Part of a small language model's weights.
Size: 8 layers, 2 heads of 64 (1 for keys and values), MLP 256 GELU, 1.31M parameters.
Architecture: untied embeddings, normalized queries and keys, capped logits.
Training: a variant of SOAP for these matrices, 93M tokens, 5706 steps.
Each number is 128 + 32 x the weight over the matrix's rms, rounded and kept within 0 to 255. Layers, rows and columns count from 0. Numbers have three digits each.

# layer 4 attention output (transposed), 128x128, rms 0.293, rows 29-45,93-109, columns 0-127
181131142104164134174088141173108137136132115103126092179098101114115109088138175143173104130144115107139082090162143068083108135077198182077133112118136080113121110071181143133135144154114112125081110077129149129072118098157136073125069166118160130124115136101144130160129177195081166119153197117135117130093112122142140026166158101140111135111118128102079190156130166117145143205075
142100153088124132145088111065138161128090128131138134160125151103111140161183199126085165061099081106099122111127143190094174113128099170127141130146122116131179147126103155149161126133136158154141097084174160086107146140128136169080126112130204164129139192066111151150128144163128091159142122153141103100119113089138106091117143179189143161122073135136081124089111123113153150100098
176140134124124154046098153154090206107145166083141130111136173107138135188092141103123080145109164144174142168133191142129103115105171100147153146149129151154111097130069117079105122116121102162107238165125123115126118108125082152156086182158129124070107130141133084159070150109088127093120192116116149087135118152134082158154089090165077084098097135098120141140138152101103124126139
136081076083174128096144162104148114116135105105115117183166108150153102070075160134080134174122112123170075119151137218151136152087099106129145146097151129102082136138128146080128105109161121185129096090114082165118078079094153174107103078174137063106119090104133124158155179170198156135090135140151117079172163146167136163129151120165123163121200092149093080108128144105151101176164
129161180111097141141145102110167158100113173135167184132092086203072128065091139160116088134151087206118142093138142169100105118152152154134072070133122170102147149146194126081124074151064119146101131151146161130163171037158132114160187164108127071118149125067159159105105143103113112136100068133125112109130130153166137109151085108180115072124158087195150179129055100135112136105134
155113127137114111114134143081165121098075130099128129131185158138094119147085100121126108134139098172167239146148207153161128094146059136113122146087122118076140111094048132150134139188141170042117154065140110148117166135158164077098047173164149165123129189119088142159111080145159135107127049085114161127112061147067131092147108064164113146092110130195175069131166118080131111147108
128140081072069127152139150125187159103135116124138141134109186093141102150161147146146101144099190095169114124091077150169177163102163076190100114104102115173113109133108163112102115107118087156144119093111124193079081131098124179107113129111134122186129153143127096166129079115159133154162139091143132083184107098121114118164099205115173149098122152056115084123127101128181163153104
127096116169134140162148172101187139087162165165162141091230085182159152109094128107091083134062150140092152143145166154096076105112177101124150153134167120145148097187129081098148104150133157105166143145057116197128168112133121104082151146141172123181163161060172094176143153149111118111089159125130128134186155076090125129155104248079124202123161148114151101168102122116141133119113
132148101113194113109151120140152174082159159161086086100117154096148183097095201123160113103148169150172136155068121114124082156159112144155117097140122095127083146118066072211102132107098150115091123092148163117117150140092153114132087103151117087088137100056145143113101163112147149108163033108077149164103141064139083176116145169189044084047148115097137153164136152144123217176145
143115130172079106148069179060141161086096123126098102204086082124122125120138121124104110146128165120135093157101149090141135148104149083116123113112091105149183136117112187156085177105097152108140108114060122102120189161130149114094164103146075144170181092132152173158110180124115171155145165146072060167157173148117147141084077165108132185143105152138131108160095171072159109128170
124198095130177100139086089147146111117088126121097151143118106074152087153063188120119129149110123108151152132133077118119112120121104122133117189085161133142152124125118105056082135160191085099140129135156157122092207129095140135063133125190076139141149103149153130099092128165146073146124092126176082131166197154103115120090125097159128090191089171119164089114119145141088139139129
186099085115099146120133077156123069097152143173187105167121117136126119116163175218106157108117116090141149190092049135154095108100146121103102147136170100132130157138069140091182116104138135076122175143112103112148101104203097152104148108136101172126061149146067120145158127162176140091154159137180140163097136092142122110131176088137095158190162142110176119119066108131152144120174
184135156135158129133139125120158101168063151155163140112148194101210102110123147136136120104172113158096156122103126107095166115144158147135117160108149125125132068153126075168123139118120092150126113164114143170138120121152131183143120151126111157148142120107157134153114099124165116089132104120103131139160121118173170094087115122152116132113095101140090096131140100060172131110114
153152165139131134128151130119143094129118193129116158123090085101191122215138096099127101114152199140144113106146122156093129104080102116106096097082139151112164135086085160092110089134067167094121185121133092066047096116128142114167170152154144126095147101156146132081142167117105154084143134139176064126145107138097127127143125165116101149141112130123126164106111166110051168152113
142150155125087183106122153118111110089132113076115186075144137113101158119109092108184151126055162155084101150142200103096121122125178165094142080176136142177135197112114133112084106147158115071103102181107155141128118132084154106129121145105177147144153168173126055126152178125146134138115154133095190189118133153152103134124139124131093168081081129088155148115101118146148185083135
149148145100108114073120124070143091079128143133129149173091168169166112132138068083130104143116100102150132118125129114142080145154120096097161106116138090185142080200137150174141161144163119132121174166105107138075198107109106111095130145110141095147107135123134168109151174117160144078186140166122095178141167097154167063091128182101147064175157072168089142100106130181137139086065
143162080170166119118088170120164100107202139160134146114129140096114161089098102094111116111153164172114085172172097167143069179139104112169076125087101149108160111159076147155099174147080133158119152088161091059142164108100151151122052117107166119130129087159078151160080160151179165156099133107121095085172170039154111105121174112084063108167117110126166123147094098129176113154134
086151094117106129081124158104141104115123117144108142068171118109147140169085064122083120129121098113189157182123130168178111082198053070160075134167138163075090178155074096132074094160056138150153177166125138105151169150134121157115120076141087098116128120153096109132159104049154117112089074162135135102166165096152114225103084116113115133143141132119152100115153091143126095113255
149093096171159159080156190192085142152171150142086163076107097144156130119113063144161055147177240153135094126078110096135090155125185094159097148072157169117102111199134110108130109116128117186099119129097069147176091183107091096140129131139061142103141081161119113089085062114108180163101177100136182144193166156128159186135142147057125139166133177135197121137138139159123076138076
129168135150127091173168128139133105115104179175104152145157086146155206108156107137105113101165154112043142100119075125100166157121105147108118115156112083135130099179168157189175099154055135120099058082134132166105154172156146124102170116100090126173134107099145197111158110110146135216087048172151126182144117104123142132137121142099154175131156099155127097119148087122171123157137
132140168245116148143114118159121099141110120104147129127129160165141142177137121120179150107148138142136098132176179098115141141144106124127087094175098130095191154157119150158090127157113149088125093166126166107139169173145090066140119169134127137130088181139112125118124089084057111103113148139119134175085128132071111083164111142073102143103072146084150164120093135146125159077094
079130070165145142130092107161099130165167120116083069122145153074075149145112113117129156118087103064132104139110121110148086144064124123120156159111152094131120167148072122119124178159191115136168132090146145138114153181113156114195067114174136118120142088201101107130164129147117101133088191134139077166110099145062125186107147144083159135127092156057098060073178102089126169140089
166120138175131193153148114163104112155151163126118121112095132123166150127131147107082149118103139093054089100052094121125093166116177104138147114180173110157133156145197115083151125074153089225135135151129119137139125110067053142132164101059104097135105108105137144125124158137077076111086162182123181177094109102150111158128123135136130124129163138038054160139128166140146129199172
127103187128191167099134091162107130156128093144150109119147112154102134146121098156050136159139115149075164150139131113127062131131060161095117147114157141088158121106116108119155146177082175164115174153119110097108142118125135124136145100110115120125117081105180171101096176096131134105068088169089112136089141187106191144093145065171128110149122125178096142145136089099099142138153
159160114128124122075159077126068110142071113068091089165065163089102064148172147127148181102172151135157122115108126165190162096142087095103070080099117136090109175113156128170082144083131101179109107114194119130107098153149170122130138117145096107128086113139136146114110138141122133172140094085116121140102135160096117141093130043162144120140147147101117142092120166142166116170104
114125111141095158145151141131086103137117087093144132141149101103128088160140100134096146134106113090111105112130152160169161087080163152128100169122135166157153043122185161063138128147169146108208128205123101117130054073132068130147152147052115170168161143137153118168156139171121136145121198105135111147110116126100117054131112123084149134172112127150092148109118102163166040113094
090166156153171203123178075159083112150153124110136137106140175152126116131138135148147094137154102150136133142141143180143164082068122139156131165142127156130109086157137078106158084186160062104056197098180154120121083108103148135119106152156174129110115160100128073126152115168146115126130048114225098085030092123158112146193106087149093058111147082162165129079127117149116149140094
126154171087101158096151167132139164142150118072169137073133121179084158122125116169097126131172107143128142128069185196148114091110172120161110075112110170138132083119204115179140064084074168133133159131129087094155088137153114138190140095145155078112063176107089127155132117075126144127100090103083143150130089131134145099126172174093131155085154063087113114128117111085219144160148
032171151139114126158093167093155206179148112144086114112116154136112186170085128119097106143168111135135123067149189113139130109141106114114138089131116126148126141102172113135099113133169116141162087059146103140161192170063120083151119163134119089118170091072197139147124098120069170163074114118088141074164094169096089154120105118080146179095088113165092168140149103134054151115085
095118060137083153120125075132138114095174109131165129103056098144107153098150106071146185127065079075162124136187176095100099171083065142151161122110115132160126183144173128053087092141184142064134154103101099062121115129067154071111081074104092149086117133129131139162100172103058151128122089154117127108068125104078110112167134154136153089091114138109162214088058150145128121167158
092127124073081120144105070126102143168108099114144122094112170136089109061154120178141103135089074163158189116153142121143106158192153129141148127163094118134131136197190134138096135086167125171155116171098188167149161139119115171080119114102122124128101170101111117131128180121100154179059160096080175160137142120144129129097156089154114147110103140126163084151125126151178090095195
139107157163194101110201116141123179147139187101115073157123116184141089119118158167111079134161092102191180043123086139141184092112129086132109171080130145057139086182156125162118081155150125185161143087173093111080158074147110094166126123195070109088102085116111127099160083081136142083156100149110089126147161149079115125132112150126153134155128113128111096168152157140122080141154
117084125157178126188165175162140131165131107142142140124164128088137152130123151146134124136139142168102123110146142143142113100108127153154127133142123171096093200010119117104139105102125129139129092116151104143191112103137161135164122120154111083118165079196136062145093103135146083168098113120125154101120142169138079186151122119166104162093125211073140112119140151088078144196170
135121159091048144139088146152111051100091139100133089114131108183156113148118131136136117149129091100130178090094173139089221098097163134073223151188109123120147138087135143125152074097163158112103116128127165147136088130120113069137176134140090124094095131085179094113127088071092103145161117120113179182113088181098130179182081129155176141106116147139154170075164149119085140118079
# layer 4 attention value, 64x128, rms 0.202, rows 30-46, columns 0-127
133150103066087113140089154110167129087156146125062140136139169123178111108149118100169145143047060119167137140129117125116127165121142097135206094168126078144133103111140082062047167171068154096148126141103125149116166097147113124077136133148142093120131103161218138115129139130134128169121123160037094111145107184134184079148075197130136114101149148085084151120131132105134161149149
134137174085129101113113152117084129200100111170099108139129121140135080131071150192174181165137092136136100117075158131096143141151129095122127129073138152091181153117136095117119168077153104079161142138103118095065115132121144152151147152164126086142168139109041117167120135143138116087160107109139127095071115131101139072129173150175145110174123205116068107067115136187121152125075
115090093075167140105136129114106176112112196212132082125154097171120128123099104132102129081064125178118126086078167132136053148171120133137089151183186161152161157184098103103123164119120164144110142114158125119097084130113153141117142135137109130068127128167125122180132138163160144152172072118090123139216136126194207105117109134124194132197121113143129148137104123119161150153125
134112080104204073105114113131115078158117120120148114111142103109153192190177163118147084150097148171110172146157154075167144158120143135068108143143130109111058123041115140064076146100149162113056166185102095159113147123135123108139113114170136139118102116111170102151125138129088147161111137074162121144192132115162103151176168059154173144145082145144147151210177115149175041134149
100162157057108101098139139133137181162140100130184135190123084122125137120174190208163141101091098082146128101107147055130147096071161181094118091195114091147146118105131147116178093160109167061117134096106117171090091083134212141077127152207109098091138135114147130158151159125141050133223130121154079074159158161108143144062140199154073113130115103145135111169116135165114170059083
083113086122112083143095136142093079129156140146129050088129110135116050101072138095138153170157083101100150109094096164120134125149129122143164166119122144133150155156118103130123120095132162114192087102144185082186102088164152154135139169099191100151185107142125113157126068088130100127144146136161160140095134099100088140164094123052088110188147103144195151055139155144170134128123
110084121130139093176087176178166147216199175139091076135143155189137146135162191215127162133143127148100078147136110063081220180165106130165119138126163107084123128168077145081133085122141205090150195117095205122139129083074083155149108104125148125155145080114121118120149157069213181183136109143148097116200121114171104123078112100078116075107145059189174193100114137150112091149218
125154151129126164109136108119095111072063072142163159084161109195111153082118099168147129140127117080154169120168164137115195046150134085115084116158071127123141144113111111086160163091095145072104181103091167107076199153120163103076176184119073117149081067163119135124146102093108095159153118205118134101072161193128152159134109151125154081143143102139112120140118175156134175084125
146138131110091112164152160117149153118089150118122093083148134165104132178154110113084146120114177113083149145127115058105125159159118133087093076051153072063140190091119146165126130111203130188185142118095204150169067106098129144176091110054162122137083163121115110111152163179107118176114128145112181117152106096155107163136145104121080127152160099133145111124201163092128150190196
159077127125138140113197044103115148130125130176117167142128122215153115126152109116096080132137127136148082143082113102087143086119132118103152122157079049149171134157119175140120128145129128146157092123087175227085096107204139126107129206123147102097171170140119089140130134186146143102158153154104117086043097208130192110110087148148159085180149113152151112132155132196118153094152
162089160121182143179115148132102112142127114132096171137153106049142137100143141091132075082051139125099149087157053080157115114199125129177114086165132156083174105157081126136139193165128118081116176168150099093078113081206169152128074099104185128117140097167170137144143066138146112087163134187125100179112126105124129176146122158110165101076134099124137096112168144169178055174118
070131098149153097146159114130136119063124115146127126171180103134055135137161105153126130125147210149110111091112095158171125123138115093146090145121123112107086134114127183193171087140043198133133134105126136149124102136134108139100186121145135081159108118127117089093109106127096034139111140124153105178153165056079136137127168179121153100171128126146151095139182181130105078079096
169100150137197148204132119153183098135133120162073122125103091154141108114124112135099142122113127145147111186101125128113136171110146153161134096110073121133083132138174102186064091142132115091112103136091112148138169143085152109182108164186065069155155155177093157151184142147144163135117110082112122168109135106099171132113132156128122119146157135123084097104115130136173146141109
139158090124122054107158109132142063143109127150078097144114173144112193183065115119140126101117094129140093134100146179104097156139145159088172112125095100070107104082094126145146155098123122126159133113083148080170164180078159114127125114140111097140147137123095160066101183191138131191125157145154061071134132147180103110106102090184178125129095105146076058108057113184114139153170
090165126159110145160081122152151164162112144138169143061090119142135122158213126142104141160139121118138133163123138077126165142127166123170080074145159101117090147156058144109104153064160134127158132188147140108137069113158085134144138132136149160105155147137127108102150086094127184154134138133180069157166160096136118148115139119089082074047110074132127146198160125143073091112187
122122170090110144162164110145144176127113120162178085157110125126108106152107108086147125132127159089114169143118178055144130084173111116156066108066156140129106161166137123163143176098192110068153174148108151137084152142171174146118102097096061113159170114106144109124212144158126139071141135153088060145148131137148153116118174167123156130141094106127068113100138111132145131152156
141055108139137099153143120104131134159144090107073108137162096119098152138144175112104188134114121104152071128138118124129096165147087092068076111138077110107178082122110127180178070078111085130121106052122135086085178103152129183094102165121149110122107168111208180187169169085171137071098172086168169176149121088155100162191056099078118146106121111113137106151142138150096130199115